{"n_layer": 12, "d_model": 128, "n_head": 2, "n_kv_head": 1, "head_dim": 64, "d_mlp": 320, "vocab_size": 19644, "activation": "swiglu", "norm": "rmsnorm", "norm_place": "pre", "norm_eps": 1e-05, "positions": "rope", "rope_base": 10000.0, "rope_fraction": 1.0, "qk_norm": true, "attn_scale": 0.125, "bias": "none", "tie_embeddings": false, "parallel_block": false, "init": "uniform", "init_std_qkv": 0.047, "init_std_o": 0.047, "init_std_up": 0.047, "init_std_down": 0.0297, "optimizer": "adamw", "lr": 0.00549, "lr_mult_qkv": 0.4, "beta1": 0.95, "beta2": 0.95, "lr_head": 0.00744, "grad_clip": 2.0, "warmup_steps": 374, "schedule": "wsd", "decay_fraction": 1.0, "decay_shape": "linear", "final_lr_fraction": 0.0, "batch_tokens": 65536, "seq_len": 256, "doc_mask": true, "train_tokens": 252800000, "steps": 3858, "dataset": "wikipedia_en"}
Each number is 128 + 24 x the weight over the matrix's rms, rounded and kept within 0 to 255. Layers, rows and columns count from 0. Numbers have three digits each.

# layer 3 MLP down, 128x320, rms 0.123, rows 81-127, columns 80-159
129102100106145140120173120123102131168118123132134099105144135129126131142134123157177166110176127145102105141138146148115085119101118133117125113094114124079099101097135093144153133100116183148103103135157080102113117138140111141127130089
154127146100056153125124169154184117107136090150166121128118139107127171150082138152122130101100109163158138100121193142138162115079122156190111138184102137139163148081125142124120108146156139121160163181107159129144128159150128098124151096
117140133153136157126110153142139146121143094150105092090096090163127141129141134108091127109114133110118121100103148141147089133105138111145121145130131127113112147158142091148132114149139126150127132129136136097109132182127102140122141127
170103107099119100141122155130062160157148172162157151143097136123178130114163131137175099116162141140123120153139176164147105128124096136164177118107188127109153093137142117118119105113161067138149106153139162112121128087168138163110123139
108116099109132133094139106135093120124148119121134166153118113085116135137145108115129135142125172149132125112127126132149112133115085154131104112116169107103112112112147134127140083136130130085138109174149134108108134146141113110139061123
120116154111089110144116110142147124122138126120107111122126111181132122153138152122107140136151138132160085114099104168085156086124156103128121099119123177119110205150158135094141090151126089081103114101120193140157119130111123130141110127
107091180109115136100096120129131112126173088124098104114123110154102121150109100175168129110110123136189138130060148170156122151125140130080133114099077147154141103123093154115152131132110135140146115132130130109160155116142071196100136153
119135094130134125144126136134136152127148115108181137101120149047136163142159141169137144115150133128084139116126153153147109154110134131130140094108172154136156172073128075131118153129105157189121157163124113090136178166125108099123129163
157115123124182097112111082157082141108141101129136090187117109088165157147151133149159147111144072117115118157088138159133125134123115178159114159116128095129131102101136106138159157146146115124103086091104150082118122133135173156134102111
144171110111126119089128163146109161108094148132137109110115141113126136080147128081101138113093134169102100145129158135087115137101116124153140125125158133134122144173154115068141119192106148117117143138145154123120141127147114120130097120
109106146140119117147145119153117134119140131132109156119111122127096161113150120176119106117121109135109133117076175154060134109139132157147124123118142137124142168036125137139141134124160118128102135152137144098100137137124113126129152120
125117164145135153109126128116143141145152113087113124083112111111116111136116088130128127144146143124104111145147153111132118120114184115092117129111125098130134121143144169102168147134119105127134149158122098127158124112114163116116104124
096098168134095117128160153141147149135084124122126161146141099121113190104166111127150122148128107119110135141107119152133127160094087103135141142101170121127141123096093131095116122149103123092130130139137119088142125132124125120126113124
121125113119153099133102117047102101149109165173150104124120183163172133128086133154152089158127135079127167165149150101094149129162134154142150154126179183125109156139190113156163137108107139121096102124117158176162104144136139121149146133
145118124094097126129154145116147157161126134142145116131150113105175111114123146165131124129100109112142153162139113130152099099084163115136109130082128139107139118100080106142097126087124156147115127069188122135115146118121115172098103151
146135165098142092109129160100150133133099105115103122121066112155148103170109123134124106121117106125170177121118130157132121103160189158085131133118108183153129152159076099104132156166118131176103101112081118143156121157113155155143118153
125104120116134162127124106112127137109162134123112105107161119126172095121093126174135113125138129115130138133130091122112148083091141147106156129155096129180110116166137140137141119142122101099084106121142143159146157106125143094139124146
132109137109075141156145138122151173101138127108147156127188131108116152149028139145086120116128111131146143075116111132123083140079134131185153102153130130136129123093138152083117134137161135163155107147128187099165163134125113157137126118
177126174087100086110107098130109154138174104105188112097148148146143145120100118111162134144139126135147119097139133127109144179162118129167163132120163101128127086109105081145136134117141164152125149106164147109115156140124109139140121126
192117179090119136067119140082145115106152093116141120144132142106117154149117093162133136139169094113158111134120135152091157082115153143143102118138114127155130129121112134148119109128124100086093148125158112114076097094099156168152109203
146137151132131096127107177135150149101133109145158146151123151123143163124132126097153141140148155110122182135116142167148172125136117116121137122131145165119143111126122089142162124160126111114123124188136153107154152122112154174147132140
122114146125107089081116116133164110099119123120149120115135116111115161147104120138119100105149149131112140125119144093094152119111143163155116118151134147167098127126122129115118130117122114158098130135165114141150105118165090104112129126
110116136119124112139138165109140132134122132160136129115114116158137134116111119138125124114122113104133111080121123141163130105140076134164109128117137142120089123102133074122180093132134111121114131103103133090140160102119122122138083120
179143126116098158162138110118080122160119120144157102163139183082177135163152120134172082087133119108120142107113121103128094136072100152142154043093135108157120147144117121144153197109145133148109127155132124094139161121106123073130122155
076164091089088152143148062193119071105119215092167176111144117162134094146101063067144153114138132074112127074070141127150120162101159120127095077173082113067116117132126151143090120101145077115112122052085099126038062097116122102142142106
141111130121103094098075102169149133130153154135148128105093113128122132114164129115098113133139142118131097098144133119096155149152119116139139075094110119171142126108135096117165161140166143113122141152139131149103143137086124106122069139
144140143105182144115111113092112112146120143131072127162138101047197134113122172150147117146092120127132109148119110103154124138113104137147149155131125121138103153139135169115124149175124168167164130129171160142184149165109140153118121145
121154123107126144112112151158169166169135173209163121137136122168157113120102099126120133106101071069165148108145125107109091130161134168122171155100138061118090125128140119165132082141172155097114125121124196104121140117146137131113125159
130158102129132143137135131114127107134144128130108126108142110103129131153145139135140156122103107096125153155106136104097098129130109089128139134132119129130132152107092097117137136116123102173129124134175108126173122147148089149083143125
135138135092163152146126087134131114149116141121117159084131160123121094120095120110124129115143115115142122155112121102137071112112129139124121112109131102128128133104107130096108140082085098129111125121123112144117091142131134152140139139
111126169143134128124105134117124148096123127148109139112127062135120146089121102158100138139112110132124131149115137126127108123111104094146173140113118109119103112113095147098147165117130124106162136121159121137144180162105089132116151129
102116119127122109115157154123098088092138151141125138141142128140139103169101131140123105139134113149117161067082105147125127116125131109097145129117119126163119183107143163140111086125156142081172130121157148149101080131107137150102078154
131128135119143112166128127144123141102164137125137135167118127146166112145100159115130114110109089147141108166103117093156126138144197103138116137174129138144115103138178137137095158140069131139137129117145144156110119135155126131130138120
091128123130128132131121110129135156138144133108143172120128072113110123123145139159107098154098138110124173119099122167085095170151129171142144130123137173128098150137106142110130158110137123119121136136135154116129087152097143095138114083
146086136100110139124114087135116141125128130156165137167151134132136081117133090150145164119064091115148093138075150135169130078180145117124123138146124134164149166136109145171091120148142134096115070130130103140199146124181130165080133145
112131097115163107145137157142158157167119151137137124127105144106142156129183129138087105137145151145127136105137146124146136154143122118142133138166166118151103113108107150122116102100105121160131127148144099119107098133134154127116134113
149149119167173120146129132074077108083124141100107078119076149103130108175207151105105113101172096118105137091149136090157104083119105132145123126114128150164115138174157122131131112083112133076132146159151081126113062156163097102094124105
112128118110140126162135103153115115137132141111121116143114101109129135119129165095132157129139089102129112144168119131129143120149139113135108117125124119099102154101110119141134143095131090117121164134118135092117160147095130121136121134
139115121121141149086128131152163101097139136120118132154089132107137119098156119122140110135169111131144124123177171151113144183112091156166152105125133129124147154101132159100118103131106077130131091132125117119101112141123096102106165128
127149141099153128129109129084103139127171129163056111098111174121129111161136153141133098150116119084129141168081117101115109112150133139122138135094145156127109090163096124160131167131134138139134160110160141121093151126168131150104122163
134135169123149069135125167139143115139168140167140148071108106101108136133135127154134127158180116151101138150110144121129142144141106177150152125128159140125124148089091142180109197150114144158106090183135140105163115123098091109116113149
109116185122092119133151120142128146107132113142129130121165130109111104162110112107121114142076132123082158135118126128103176125141145130102134166150106126110104131092104121100116187160137117148157141136161126125134142121130170116110143143
122159123125105118155133163153112140112128140162114097099091143132126158115146152140126093096133104131145123112193163113153110132133138100170153149098162077127121156117106148086140117129106093129143109124111129101135163122126096151130129157
104152074146170067154151153132106143154154127143147157106149134146145114127100129113153119103184152130108126145128117100107063154099114147142133127129184146095145094115081121120085130092168133155107184152136067077090164143119139104174089099
133092145109164104169136121064133150123164122103155167150125093149124119156120141125143121135113094096130118153191175158111091156113126111173093157150131142161157159130104101081098145144143157109105155165130121120131133145098138110115154096
146190126084149123155051147054128163101179089143130078122123138121125120182090175162137000168154135107191151114118144090125107166116098165172122195140122195154142116138146148113124147129112127171168152089123198164095135140145137126133085107
175178119160083157125103124103150109090121113144132134114110136118149088132131125167108136116128088110135116126136097103098107159135154182113115117104127172135106118127097146139104117129098162147138126121144136134110094119153109119106113148